Weights of a small transformer language model: 1.02M parameters.
Each number is 50 + 10 x the weight over its row's rms, rounded and kept within 0 to 99. Layers, rows and columns count from 0. The size before them is the row's rms in percent of the matrix's.

# layer 3 attention output (transposed), 32x64, rms 0.166, rows 22-31, columns 0-63
097:34 57 59 44 50 34 47 60 32 41 33 30 47 50 46 32 45 59 38 58 55 59 26 50 70 60 50 39 50 56 50 34 50 46 50 50 41 43 42 44 35 52 68 52 71 59 43 44 55 54 52 54 44 31 59 42 52 50 52 64 51 53 56 49
103:42 41 49 46 56 50 60 53 39 54 43 54 50 68 43 55 44 38 50 50 47 64 52 51 65 73 45 54 55 64 31 35 75 55 60 46 54 38 67 41 70 67 45 50 60 56 34 61 53 48 42 40 54 41 46 46 45 51 41 35 60 50 32 50
109:34 33 44 58 33 61 52 45 47 66 49 49 61 50 45 58 46 40 56 37 59 58 43 50 54 53 68 54 35 46 63 71 32 58 56 54 54 62 55 76 55 55 56 48 58 39 50 40 40 54 26 45 54 46 51 58 28 42 45 48 53 45 48 60
089:40 51 63 46 56 52 34 58 48 52 50 55 26 28 57 49 46 53 58 71 62 56 63 54 41 52 47 67 37 55 23 38 56 50 58 44 48 62 42 50 58 42 53 69 38 44 50 59 46 51 60 40 44 60 60 70 43 52 43 41 57 44 46 52
107:37 57 64 57 61 32 55 48 50 64 49 52 44 48 46 46 59 66 33 49 54 54 60 50 60 49 45 48 45 71 41 18 54 45 43 47 32 44 53 56 38 53 56 50 53 50 58 46 40 63 40 61 44 47 57 49 53 32 44 50 50 68 67 33
085:60 53 48 55 36 56 25 43 60 44 37 56 56 51 53 57 43 64 53 52 37 67 48 44 46 53 56 43 65 44 50 68 48 24 58 41 57 58 76 51 55 53 32 55 45 45 58 49 46 51 39 47 48 47 50 59 50 71 57 29 42 55 56 42
112:60 39 34 49 43 70 64 55 23 34 33 53 46 51 32 52 48 67 49 59 47 47 47 30 51 58 59 52 48 39 52 32 53 48 50 62 56 57 50 52 56 56 49 48 56 54 55 66 63 41 59 35 57 61 41 62 55 50 44 58 46 39 40 35
106:73 37 71 49 45 34 35 51 40 35 41 52 49 40 47 46 56 68 47 59 46 45 58 64 42 45 45 46 59 46 69 54 60 41 55 41 47 46 33 41 35 44 50 52 53 55 56 76 47 39 53 30 56 48 49 43 47 53 49 39 43 63 56 37
097:55 57 48 47 46 51 53 53 31 49 70 40 56 59 42 46 70 46 41 55 42 62 38 24 47 48 40 44 47 49 47 37 47 49 65 48 45 50 29 56 43 51 66 49 55 70 51 59 54 48 44 61 29 37 50 63 35 50 65 66 53 53 59 54
104:21 52 56 46 65 50 71 54 49 66 52 83 45 49 43 59 46 41 71 57 49 43 68 47 59 54 42 55 52 52 34 49 54 57 47 45 53 49 56 49 58 47 46 51 34 42 42 42 46 55 47 67 53 51 48 53 69 44 39 62 63 48 47 54
# layer 3 attention value, 32x64, rms 0.169, rows 23-31, columns 0-63
097:49 35 37 64 37 54 51 66 63 63 58 45 64 56 46 57 49 35 47 44 54 75 63 50 59 58 43 47 61 53 33 39 60 59 51 31 53 53 61 51 56 66 36 54 44 66 40 65 62 56 64 39 49 44 53 56 53 35 43 50 54 52 43 46
108:51 39 41 29 31 56 47 48 52 65 56 46 55 47 37 59 39 40 55 57 47 54 56 41 56 58 67 53 40 57 57 83 45 57 54 66 60 55 41 50 44 56 53 46 45 49 47 53 49 51 17 49 40 50 54 52 37 44 53 45 48 47 45 69
088:38 34 53 60 41 52 52 51 35 41 45 53 38 47 60 40 56 56 52 63 76 55 53 50 48 46 53 54 56 55 12 60 50 41 52 42 51 45 57 43 41 36 56 67 51 53 49 44 45 67 58 41 46 54 30 51 47 65 38 44 53 39 55 64
110:42 53 69 45 62 24 50 40 53 46 31 48 50 45 46 45 53 49 41 41 58 58 67 50 49 57 44 47 65 50 38 26 52 48 47 47 29 51 50 53 45 66 59 49 46 62 60 52 43 65 31 57 66 49 29 58 54 59 41 48 54 49 56 41
091:65 54 32 36 35 58 39 44 43 53 54 57 61 50 57 49 47 76 56 52 40 56 55 44 53 57 57 52 46 39 57 54 46 26 53 36 48 55 67 61 53 61 49 52 43 55 40 51 52 58 29 54 58 40 74 52 38 62 45 48 42 66 54 36
113:37 38 31 73 40 67 55 62 43 45 54 49 24 50 34 46 62 54 44 62 45 61 40 41 63 42 55 57 45 39 55 29 55 48 47 48 58 57 48 58 45 39 36 55 51 60 54 60 46 50 63 44 51 67 59 64 52 45 53 44 35 41 52 44
110:59 40 62 49 51 46 55 48 43 42 57 53 58 58 42 45 49 59 49 65 44 43 51 63 48 24 41 57 71 33 66 45 52 49 38 39 53 44 70 53 47 30 33 55 64 53 59 60 46 65 44 34 51 47 41 51 29 42 41 47 45 53 58 42
095:37 44 63 53 54 47 46 56 43 51 58 43 53 74 39 54 56 32 53 54 41 48 34 36 43 40 45 45 42 42 49 33 50 71 77 54 35 51 36 50 49 48 69 54 65 71 59 48 59 57 42 50 43 48 39 62 46 48 53 57 55 46 48 38
104:26 51 65 66 53 49 51 47 47 55 42 75 49 46 43 50 62 44 60 54 49 56 60 43 53 59 43 45 58 62 31 63 48 36 50 40 53 57 51 43 42 64 50 46 40 46 54 51 58 45 74 56 62 42 55 46 78 49 45 50 67 45 47 66
# layer 3 MLP gate, 192x64, rms 0.185, rows 0-29, columns 0-63
105:47 63 43 44 53 39 52 55 62 34 53 23 69 60 34 50 54 44 51 55 64 80 52 57 56 53 40 46 47 38 47 65 40 50 46 46 56 46 47 55 29 55 53 61 51 38 55 61 51 43 47 44 60 50 53 49 58 64 58 60 32 37 58 49
101:43 48 45 34 39 67 50 56 45 63 51 36 40 61 57 52 52 58 65 75 53 52 40 46 45 67 58 32 44 71 39 53 58 53 40 53 41 45 72 52 47 62 43 45 44 54 50 42 52 63 47 58 47 56 47 53 59 57 75 64 48 50 37 57
100:58 49 46 34 41 55 40 45 56 61 68 47 39 57 39 46 36 58 61 45 50 66 39 47 62 62 51 60 54 26 72 59 50 62 52 51 36 49 50 57 58 46 47 41 50 46 40 49 59 52 51 56 55 43 47 43 33 60 35 76 40 53 63 62
091:37 43 54 56 54 41 50 73 62 44 63 61 42 55 53 62 46 55 49 64 47 55 67 55 61 49 58 46 54 50 49 68 48 56 61 48 39 39 50 67 55 41 63 41 47 48 55 45 75 82 55 42 42 58 44 61 46 54 47 52 36 56 36 55
102:50 45 61 64 32 52 54 61 46 40 58 51 44 62 41 39 35 56 53 53 46 47 61 42 50 50 44 40 57 51 62 49 60 34 51 50 33 17 37 64 57 26 46 59 49 50 44 63 43 50 49 45 48 66 32 46 49 40 52 50 42 35 57 54
112:34 54 69 72 52 44 47 67 63 40 43 41 47 48 50 43 52 40 38 72 48 65 62 49 47 54 43 37 26 46 45 35 45 52 49 44 36 37 37 60 57 53 47 56 55 51 47 55 44 63 48 47 57 63 57 58 69 59 45 57 55 43 62 58
105:60 53 47 52 38 37 51 44 54 47 61 67 56 58 47 41 56 45 57 30 53 61 64 34 53 43 38 44 62 54 58 64 49 32 28 44 46 30 64 64 45 52 64 79 54 47 45 59 58 42 68 49 53 58 47 51 50 48 48 52 38 53 56 51
094:66 37 49 46 56 64 65 43 53 43 40 43 52 48 36 54 47 61 47 72 39 51 57 57 50 54 48 53 51 68 43 46 54 58 39 51 47 37 48 75 35 37 47 65 49 46 32 41 67 52 55 46 47 52 49 35 69 40 51 43 42 58 57 70
113:24 53 52 49 26 58 52 38 57 51 58 57 40 35 62 37 60 48 61 40 59 84 59 46 65 43 53 51 58 46 74 48 40 46 52 40 49 46 47 66 38 40 53 53 44 62 45 61 41 43 50 49 42 59 51 47 49 47 47 48 41 42 53 43
095:49 56 51 32 66 49 49 38 26 54 48 56 77 48 66 45 49 48 68 58 46 54 50 43 46 76 50 52 38 42 44 65 54 54 43 59 54 52 56 34 43 56 65 38 54 41 44 31 60 65 38 47 52 54 38 57 58 49 38 54 53 55 52 53
106:49 59 44 47 48 40 41 53 63 54 33 56 66 45 59 43 57 50 62 72 33 23 42 53 47 58 38 48 60 47 58 42 63 43 44 54 36 50 45 50 61 50 63 57 36 56 46 41 55 52 79 38 51 54 34 62 46 48 55 52 52 60 50 42
103:32 37 48 44 44 50 48 56 53 47 54 45 32 60 44 59 48 58 53 49 49 54 51 64 31 32 52 50 37 51 60 39 45 49 39 69 52 57 51 53 55 39 62 59 38 52 38 33 42 66 65 67 47 58 56 57 74 62 44 60 38 36 41 45
105:61 34 47 64 23 39 51 53 51 55 48 55 77 52 37 46 38 51 59 59 46 61 48 54 62 62 40 36 41 47 46 75 49 60 50 44 53 55 42 59 53 45 65 54 39 50 53 40 53 71 44 47 69 59 45 50 55 58 62 48 62 48 61 46
111:56 36 36 31 40 63 49 63 62 58 53 54 62 49 44 55 37 42 69 46 45 46 54 43 45 61 59 56 73 35 44 34 47 39 37 20 50 55 45 41 38 42 47 57 55 52 44 43 51 47 48 37 43 42 44 61 44 47 37 52 47 37 61 52
111:57 34 48 41 58 72 40 64 59 38 63 42 60 50 59 53 61 47 53 70 57 41 58 26 49 46 54 45 63 43 57 43 44 47 62 45 49 46 48 65 48 64 54 36 38 57 44 60 61 51 69 57 51 54 63 48 62 61 58 56 55 60 69 45
112:49 54 50 59 34 56 51 49 54 51 47 58 67 44 60 61 40 63 48 59 28 51 64 27 37 49 38 42 33 35 52 49 37 55 33 51 49 47 54 47 43 46 55 60 51 34 63 37 27 40 62 54 37 44 54 51 40 57 64 61 42 53 59 54
097:45 45 42 47 44 50 43 56 45 58 58 61 51 51 55 40 43 56 83 44 49 51 53 49 39 44 44 40 62 40 41 28 50 46 66 44 51 55 49 45 46 41 30 68 33 48 32 53 53 75 52 53 41 48 52 61 38 63 58 52 54 41 32 49
102:60 41 45 48 37 66 54 69 29 53 68 45 46 41 53 33 65 43 75 60 56 39 52 54 32 62 54 40 53 51 62 38 43 57 50 44 50 50 51 36 51 42 52 44 52 47 61 40 43 58 53 65 63 59 55 58 49 66 59 52 53 36 64 41
115:25 50 56 58 59 37 55 62 58 41 49 33 51 42 53 38 50 52 59 62 75 48 62 45 30 43 52 47 42 71 49 38 54 55 53 38 49 37 39 60 49 31 48 57 51 44 31 46 48 47 53 50 60 52 50 35 61 44 39 55 52 68 61 55
110:47 46 35 43 50 54 56 44 50 45 52 55 66 58 28 51 54 59 40 68 44 55 52 37 39 59 40 44 60 49 55 57 41 50 37 61 46 28 58 67 32 53 64 50 66 51 46 61 59 54 45 48 39 68 47 72 53 54 59 58 39 45 57 33
108:48 58 32 42 51 33 65 58 49 44 43 49 41 60 63 58 41 58 30 37 41 51 57 49 48 39 47 56 61 44 39 60 69 55 62 42 41 49 45 41 48 53 36 46 45 64 33 45 68 55 58 31 41 42 44 58 50 48 68 46 48 66 33 58
090:52 39 66 60 37 46 48 39 27 37 47 53 49 60 46 58 46 54 56 50 42 32 49 59 33 42 20 68 56 62 31 67 49 48 49 49 47 48 58 36 67 54 42 58 49 54 38 46 39 39 66 56 53 65 49 54 50 56 46 58 55 53 50 53
096:41 57 62 62 32 41 45 43 27 51 43 70 54 45 56 52 55 48 57 45 35 62 41 28 49 37 43 50 41 63 53 33 41 44 42 54 48 37 47 47 42 50 63 49 57 40 45 55 47 34 78 49 60 60 54 51 59 40 52 63 46 50 47 36
102:52 52 52 27 45 43 67 39 56 29 63 39 63 59 56 39 61 44 63 50 46 49 49 57 38 55 34 26 46 50 46 35 40 75 57 49 64 57 50 59 37 45 53 46 39 64 62 52 48 43 51 45 43 44 55 42 49 51 59 57 49 31 50 44
092:52 35 61 57 60 44 38 63 42 39 69 52 49 27 65 46 48 46 51 64 51 42 67 59 48 68 51 22 53 63 44 47 63 51 50 49 42 62 51 49 53 42 51 63 48 63 47 46 42 42 62 62 60 63 49 43 33 52 50 60 43 38 50 45
106:64 53 45 51 65 40 60 51 26 35 54 49 46 40 30 45 40 68 44 34 48 40 44 40 45 63 72 48 42 38 46 56 56 48 53 35 62 39 47 46 49 61 55 52 51 47 46 68 51 48 50 47 48 48 34 56 45 62 38 60 47 52 73 37
088:41 36 40 52 50 53 54 60 56 43 36 56 57 58 64 52 49 48 67 55 57 34 29 57 54 44 36 53 73 44 68 50 51 41 60 60 62 59 31 55 53 39 35 38 43 59 51 38 53 61 38 46 53 51 47 31 59 45 37 56 64 53 49 61
098:68 38 55 51 31 56 57 52 30 48 45 53 46 57 42 54 50 52 48 45 41 59 46 54 38 66 28 47 54 53 47 49 51 45 26 56 40 57 39 46 55 41 65 54 63 62 62 48 62 63 46 58 51 74 46 67 41 43 48 61 37 58 53 36
125:49 38 55 45 33 57 44 36 40 53 60 52 48 49 58 53 46 47 57 38 47 50 37 43 15 39 65 58 47 43 72 62 47 39 31 46 61 48 40 59 43 44 60 49 50 41 63 40 57 52 40 45 62 45 53 52 57 40 53 52 47 53 76 57
092:40 54 53 32 46 64 38 30 47 65 65 46 46 38 53 48 62 44 42 57 58 58 44 49 38 54 52 51 62 51 69 57 54 56 39 37 46 52 47 55 41 58 40 51 61 48 57 59 40 51 64 68 49 53 50 59 39 64 46 68 42 33 60 24
# layer 3 MLP up, 192x64, rms 0.166, rows 0-29, columns 0-63
110:43 66 48 41 48 51 59 47 55 36 52 31 54 53 57 45 42 44 68 44 51 50 68 54 50 78 46 53 38 56 44 51 46 75 64 40 46 58 56 53 46 54 38 63 64 56 41 52 55 56 68 68 63 49 41 40 36 47 53 42 46 41 54 67
107:60 40 49 25 54 45 30 47 37 59 28 52 52 22 54 48 53 64 44 47 54 52 46 48 34 47 67 45 58 58 40 55 55 52 69 43 60 50 45 44 45 53 50 36 64 45 50 64 47 44 36 35 65 52 57 38 44 44 45 48 65 47 47 47
095:39 48 68 71 74 37 61 39 37 46 42 47 58 53 52 42 61 49 46 58 53 42 72 46 58 31 49 42 47 64 39 47 51 46 39 33 53 48 31 48 35 59 40 56 43 53 66 53 55 63 58 52 36 50 61 64 60 51 51 44 56 52 51 43
097:54 47 45 47 44 36 58 50 73 59 56 57 65 44 68 49 49 65 38 38 63 58 50 51 55 42 45 64 44 56 53 59 42 72 69 71 39 38 47 43 67 54 45 49 37 59 55 42 64 48 40 40 55 49 40 47 58 55 38 41 58 61 47 59
091:47 47 45 29 55 41 61 45 43 55 43 34 38 48 46 45 49 42 59 48 65 54 36 30 50 44 49 59 42 53 45 51 32 46 44 48 61 52 40 47 51 74 58 58 43 77 59 36 62 46 69 43 54 50 51 46 56 65 48 58 63 60 49 67
093:41 43 36 48 57 58 42 36 47 60 44 69 51 53 63 67 39 67 63 53 41 48 39 48 58 43 59 60 25 55 57 56 34 22 55 58 61 41 41 40 53 41 46 49 43 59 50 49 52 43 51 52 28 38 48 56 49 57 56 50 55 38 39 56
107:35 50 62 54 52 65 57 44 72 74 42 56 52 40 48 49 53 47 50 35 50 60 50 44 61 53 32 57 50 38 31 38 37 58 39 41 44 34 57 50 49 46 50 53 50 54 52 49 44 49 55 72 46 44 73 62 45 57 36 59 59 53 35 59
098:33 51 54 39 34 47 53 62 39 52 58 53 58 49 52 43 54 49 45 44 69 59 46 43 66 59 54 43 54 59 76 65 49 61 55 50 40 53 44 43 54 49 45 26 37 63 57 53 58 64 36 64 62 47 40 54 42 42 48 34 70 47 54 63
113:45 55 40 47 46 48 55 62 50 30 67 47 58 56 23 52 44 36 61 50 41 47 50 41 43 41 67 61 61 56 62 59 58 34 49 32 65 45 49 54 48 70 62 56 44 46 61 41 58 47 52 63 41 55 41 52 27 47 50 46 45 43 50 35
099:41 54 46 58 46 42 43 51 49 38 45 65 55 17 48 45 71 40 51 60 58 50 49 50 55 37 57 43 65 61 49 49 47 47 54 40 44 61 48 30 65 40 35 36 50 56 59 32 43 51 39 49 64 59 62 37 62 43 49 38 39 61 52 41
103:33 36 45 59 49 61 66 36 49 62 61 31 44 68 57 50 47 37 69 57 42 49 47 59 36 47 53 49 37 47 38 43 52 58 38 50 59 44 50 38 41 39 47 49 58 39 62 35 43 56 45 47 29 56 70 60 50 38 49 62 48 33 45 50
100:33 58 39 53 81 35 52 54 50 38 45 51 51 48 52 47 38 40 48 71 73 51 45 42 53 59 68 54 50 50 36 62 50 63 64 59 29 44 41 40 46 42 57 35 59 50 43 37 49 56 44 53 64 47 57 60 58 45 42 52 50 60 54 51
116:68 46 49 53 40 64 46 42 42 50 55 48 60 59 47 50 36 65 46 65 40 30 51 27 53 64 59 49 44 43 53 71 47 74 55 61 30 46 45 58 46 55 52 50 68 49 48 40 51 70 55 46 51 41 38 33 45 40 46 52 45 57 52 48
105:62 56 54 45 52 51 51 37 59 51 50 49 40 42 53 61 50 60 30 44 43 53 51 60 41 40 60 40 48 37 48 69 44 58 74 62 59 36 49 46 61 51 52 33 54 47 60 58 26 39 30 44 57 69 57 58 41 57 71 50 40 50 51 41
106:30 21 36 37 48 51 47 56 68 41 41 48 55 28 44 65 35 59 51 61 43 64 50 49 64 42 53 58 63 44 41 41 56 59 48 62 63 51 56 47 54 59 47 57 32 43 60 53 51 45 62 51 49 67 60 47 58 49 46 45 68 46 45 51
105:41 57 49 45 61 42 28 43 48 66 48 48 66 37 40 34 63 44 64 44 63 60 48 63 40 39 65 41 49 46 47 25 55 28 63 51 48 40 45 66 55 39 53 49 53 49 51 57 47 48 48 58 35 56 52 62 47 27 53 48 49 47 56 55
102:46 59 72 28 39 63 41 38 66 60 70 45 50 70 46 58 56 47 58 39 42 47 55 39 64 50 52 56 38 58 48 56 56 66 44 49 66 52 61 53 43 66 57 50 44 41 49 62 54 68 39 54 34 49 63 60 45 54 38 52 52 38 53 48
097:56 73 54 40 39 44 45 50 71 58 47 58 63 44 31 50 50 72 50 49 69 56 56 47 56 45 53 61 64 50 45 52 34 44 48 42 58 41 50 54 44 27 45 43 46 55 52 64 59 44 55 46 46 54 52 40 42 58 51 41 50 35 39 80
109:45 46 34 50 55 41 54 54 75 46 20 57 64 44 57 50 39 45 45 58 47 56 55 51 53 66 70 47 52 44 46 56 48 51 40 41 55 54 51 58 44 75 56 50 55 58 65 82 54 49 44 40 42 49 57 53 52 50 55 38 53 44 47 39
104:60 39 41 49 61 52 28 30 70 52 53 63 46 47 39 54 31 56 55 40 52 68 37 58 63 41 60 47 54 52 48 77 30 43 45 58 40 47 37 44 44 31 57 52 53 48 58 58 46 47 58 50 47 47 59 47 44 48 41 53 34 55 43 54
106:43 58 60 59 51 64 43 33 57 45 53 57 46 68 28 53 48 38 69 51 50 52 39 42 57 54 56 54 50 45 51 39 41 40 40 52 65 50 70 59 69 56 61 52 57 20 54 55 30 35 45 54 58 56 61 51 48 50 45 38 57 45 53 46
099:51 54 42 45 71 61 45 46 45 59 48 56 65 62 61 38 51 61 50 35 51 52 36 62 66 39 54 46 45 59 40 43 60 50 59 55 57 42 45 67 48 56 56 50 36 68 56 69 49 56 64 49 60 50 72 58 44 51 54 50 37 41 33 29
099:39 57 63 41 37 49 54 50 33 35 28 55 44 54 53 56 43 60 46 61 40 54 28 45 58 45 52 41 39 45 49 54 51 34 51 68 54 57 54 76 59 49 55 45 68 37 31 44 39 55 50 44 42 63 50 63 52 36 55 54 65 49 49 57
103:61 42 57 71 45 54 51 50 49 56 26 45 50 43 40 68 45 49 51 69 53 37 53 47 56 51 45 66 52 40 60 58 62 41 37 60 49 44 60 53 57 54 59 36 50 59 34 36 74 68 69 47 61 45 40 52 42 49 49 55 63 48 61 55
100:40 55 50 54 50 45 45 34 54 39 69 56 53 71 61 53 60 45 61 45 44 47 41 46 37 53 50 34 65 44 55 59 57 58 49 49 58 55 49 59 48 39 28 43 72 56 72 38 41 47 33 49 71 52 46 34 45 67 58 53 52 44 47 44
087:60 49 48 51 59 41 44 33 42 64 54 57 33 54 52 46 55 41 50 49 48 72 23 41 52 61 52 50 36 52 46 43 33 44 52 52 56 51 48 44 58 50 64 40 30 59 44 62 68 49 48 44 54 48 54 50 55 41 68 67 65 71 63 54
095:50 68 56 35 48 56 39 50 41 52 56 62 67 39 65 38 57 60 47 59 37 38 44 63 47 67 44 39 52 43 42 51 54 48 41 54 36 65 50 68 46 47 44 71 49 44 52 21 51 62 52 56 35 43 59 56 35 49 46 48 47 52 49 64
104:48 56 51 45 56 54 30 46 40 43 55 63 45 48 57 55 31 56 49 43 45 28 54 47 57 47 69 39 66 26 37 63 49 54 41 52 50 49 40 54 57 62 60 48 48 59 76 55 45 46 43 56 58 47 59 49 40 57 49 44 33 70 41 34
111:52 54 40 64 58 40 47 40 53 32 50 54 44 60 46 64 45 48 47 43 65 43 58 44 44 42 57 44 51 58 54 46 41 64 48 34 58 43 54 64 54 35 29 46 51 41 34 63 53 29 48 33 55 52 45 49 21 52 66 47 53 69 51 49
094:61 49 39 40 63 60 56 61 61 40 52 72 57 61 53 46 55 60 48 58 58 58 52 53 58 50 76 61 54 54 38 80 48 46 70 51 68 49 57 59 46 65 50 49 53 41 43 39 63 45 48 44 48 54 50 67 46 51 35 37 51 40 48 43
# layer 3 MLP down (transposed), 192x64, rms 0.161, rows 0-29, columns 0-63
100:42 76 43 46 77 55 54 38 43 31 50 49 58 67 43 49 47 54 64 47 59 54 74 40 41 51 46 61 48 51 47 58 42 49 63 54 47 44 56 63 59 49 49 56 36 46 62 45 51 75 51 55 63 52 38 51 59 42 46 41 62 51 40 61
107:49 51 58 54 58 46 65 52 37 43 49 51 63 59 34 57 49 53 40 55 59 52 62 39 51 45 38 64 33 30 58 45 37 59 58 67 38 69 37 53 50 48 41 62 45 39 32 51 46 57 41 46 51 53 49 56 34 41 26 71 48 52 50 58
098:51 40 57 56 62 46 59 59 58 52 44 27 48 50 48 51 41 63 66 45 49 51 54 56 41 60 49 55 52 35 51 31 29 51 45 44 61 45 43 49 12 42 51 58 65 48 42 37 49 48 47 59 53 41 49 42 50 57 43 53 42 49 77 44
091:41 49 65 37 43 47 43 53 55 54 51 39 44 50 49 43 52 46 59 41 55 59 43 39 46 52 57 64 62 32 53 45 48 49 27 31 54 54 30 43 70 49 45 51 58 69 36 74 34 36 53 56 64 54 49 52 40 45 61 37 37 50 50 51
095:41 39 51 54 37 65 45 63 54 58 52 46 36 55 53 54 41 51 62 41 40 59 39 46 38 46 42 33 59 55 51 56 35 64 45 61 48 61 46 46 46 54 44 41 54 36 46 52 69 47 65 46 48 63 51 34 73 47 59 75 71 47 60 54
094:49 41 63 44 53 54 72 58 53 30 53 51 44 66 30 46 54 66 42 45 55 35 34 46 47 70 51 54 51 50 50 49 38 48 55 34 37 55 51 53 36 55 49 39 53 68 46 42 53 50 45 40 42 58 56 42 49 44 50 79 50 36 67 51
108:33 50 69 50 54 40 52 48 58 51 46 40 58 57 49 43 65 56 62 36 44 47 42 62 56 49 45 50 51 38 52 30 51 28 53 48 44 68 56 48 46 47 64 62 48 45 52 47 35 31 72 56 52 48 41 35 65 46 61 61 63 45 50 72
095:39 58 55 52 33 44 51 68 41 58 52 35 57 40 70 45 45 50 59 37 58 37 49 46 58 59 44 47 34 52 56 49 48 63 74 38 36 46 46 34 52 55 47 39 58 47 65 63 41 45 36 52 47 53 49 42 41 63 48 73 68 44 47 49
113:59 39 49 72 35 80 37 39 34 52 47 45 47 49 60 57 65 51 34 57 50 57 70 45 54 46 51 56 47 58 40 59 49 57 58 76 41 51 32 46 56 53 43 56 49 53 34 54 42 51 57 46 46 62 51 47 57 36 59 59 53 39 56 46
100:45 38 43 39 43 38 74 56 72 52 35 33 48 64 40 47 48 55 43 62 60 33 47 45 45 48 52 64 57 55 47 56 38 50 38 48 44 68 68 68 33 56 52 57 51 54 58 38 67 51 47 54 49 65 50 61 38 51 67 49 47 49 46 57
105:51 45 57 41 52 40 48 52 62 43 43 45 62 41 52 46 53 47 46 64 34 32 54 63 66 56 44 54 69 37 65 22 60 46 53 56 45 47 55 49 65 64 70 47 34 49 42 54 60 52 60 32 57 59 46 59 60 62 43 45 51 53 33 50
095:54 69 56 65 58 46 45 52 51 64 55 56 58 30 49 41 64 40 50 61 48 57 63 54 45 60 44 55 54 62 53 52 62 65 31 39 31 36 41 30 48 36 55 44 54 52 50 39 53 47 43 41 39 42 41 36 51 30 42 49 65 47 56 39
105:50 39 66 70 56 34 37 34 41 60 60 60 63 51 55 47 43 43 53 38 57 54 40 42 49 40 62 34 46 67 42 45 58 46 57 50 47 40 68 58 60 39 56 56 51 63 40 42 41 58 40 51 48 62 68 31 49 59 51 29 40 49 52 53
102:47 65 38 58 58 47 66 50 59 40 48 36 55 63 75 48 60 49 37 45 53 55 46 38 59 35 41 32 54 54 54 61 40 68 57 46 59 53 42 46 39 47 46 44 52 51 53 52 39 53 23 55 32 48 55 51 44 63 58 72 62 56 49 57
109:36 61 54 60 43 41 48 54 42 53 43 47 49 54 42 49 48 55 50 35 49 55 55 50 44 52 50 54 34 29 30 43 36 35 45 45 53 32 47 44 59 43 44 69 48 62 43 55 43 52 36 33 65 57 50 46 31 45 56 29 30 49 55 71
107:52 67 50 49 51 54 49 40 53 42 56 46 54 63 60 39 37 51 59 38 46 39 57 47 55 57 57 45 37 60 59 63 41 54 68 37 35 41 42 46 39 42 55 33 60 78 47 47 43 45 57 47 41 63 44 65 44 57 51 37 74 37 50 62
104:58 46 41 56 56 45 51 37 46 36 64 50 52 35 60 64 49 66 62 54 45 57 46 57 50 54 35 46 36 56 50 44 44 48 58 53 52 21 43 45 70 61 44 35 61 72 53 60 41 51 48 40 39 54 41 61 50 41 56 42 43 47 74 39
091:58 53 53 63 33 59 36 56 49 49 53 54 40 43 43 56 42 59 58 39 50 33 68 51 30 63 56 42 50 38 53 63 38 56 54 48 57 49 38 45 34 53 38 56 37 54 51 35 45 51 45 35 59 44 56 41 68 52 58 80 60 57 40 45
107:41 55 44 43 23 54 60 51 56 57 41 67 51 34 41 51 48 43 38 64 36 49 57 57 44 59 60 34 63 39 51 59 45 71 40 49 55 62 45 51 75 66 45 47 54 56 70 63 51 60 52 43 51 36 55 53 45 50 54 34 49 46 44 51
113:47 53 51 60 49 47 51 54 66 52 50 27 39 58 60 52 42 70 42 54 46 62 54 50 70 69 55 61 71 46 46 56 51 45 40 69 51 57 50 39 31 40 40 55 50 52 48 58 49 46 48 42 51 59 67 29 46 54 63 56 47 35 66 59
096:64 46 41 36 61 41 64 55 42 42 52 46 37 38 55 42 46 52 36 51 48 39 66 51 54 51 28 51 53 48 47 46 49 55 62 44 39 49 39 51 17 43 33 52 38 73 42 54 56 56 54 49 41 45 53 45 57 46 60 75 53 59 46 51
098:43 65 63 36 64 45 42 68 54 49 45 51 49 38 57 39 50 53 65 53 56 54 49 68 30 78 65 42 55 45 46 41 40 68 45 61 64 59 43 58 63 50 58 38 57 46 50 61 66 45 48 50 56 63 53 49 47 61 61 47 57 35 46 50
102:43 32 58 50 43 51 40 52 60 51 37 64 50 63 48 50 45 42 57 58 48 66 31 47 58 57 38 85 41 60 47 45 50 42 61 62 56 45 67 69 40 50 53 46 46 35 54 47 43 65 46 43 51 59 39 62 45 48 55 57 39 48 58 64
098:59 39 54 34 19 60 59 66 59 56 43 45 67 52 55 49 40 40 59 56 43 49 50 47 51 56 50 36 75 57 53 47 50 53 44 40 55 60 39 46 23 47 51 24 53 46 43 57 51 34 55 51 57 40 61 42 53 50 53 59 51 47 57 50
098:53 40 61 59 44 47 53 34 52 57 62 74 57 65 56 51 52 42 38 55 66 48 32 51 50 42 51 55 58 36 43 41 51 48 48 47 44 56 58 41 54 50 33 55 56 49 39 70 47 49 48 44 51 72 49 77 41 49 43 31 28 50 56 47
089:37 59 66 54 41 46 43 46 39 41 63 50 52 53 54 47 55 58 38 45 52 65 30 51 49 57 71 48 64 51 40 53 49 36 53 69 51 49 78 26 57 51 64 55 56 57 42 54 56 67 44 46 59 61 59 49 48 56 58 57 45 67 61 51
096:47 36 59 66 41 56 47 67 48 68 56 55 42 62 35 61 53 56 66 51 71 61 61 41 41 36 82 48 46 42 37 47 57 52 51 47 44 43 64 53 53 51 63 45 43 45 59 55 65 38 54 42 56 60 58 51 50 52 40 46 47 38 37 45
102:71 70 60 51 57 32 52 49 51 46 47 43 50 51 61 45 52 47 53 49 64 43 60 33 65 61 45 62 54 44 24 57 37 62 49 43 55 46 56 57 61 57 65 48 69 49 44 56 53 34 49 42 46 55 60 32 39 68 47 63 47 49 59 42
115:47 43 53 63 41 51 26 41 43 59 50 50 50 46 48 28 59 59 67 50 58 58 52 57 48 60 56 30 43 50 48 61 61 58 43 34 50 68 59 37 66 41 55 62 52 74 64 54 51 47 41 50 41 48 48 49 47 39 57 28 37 53 60 50
092:43 32 66 45 47 43 47 57 45 64 50 30 43 38 45 66 40 43 37 49 44 47 62 50 38 65 52 62 36 49 43 35 54 61 44 60 52 59 46 48 26 44 48 42 57 41 66 49 49 51 56 58 52 31 50 51 73 42 55 67 58 57 42 50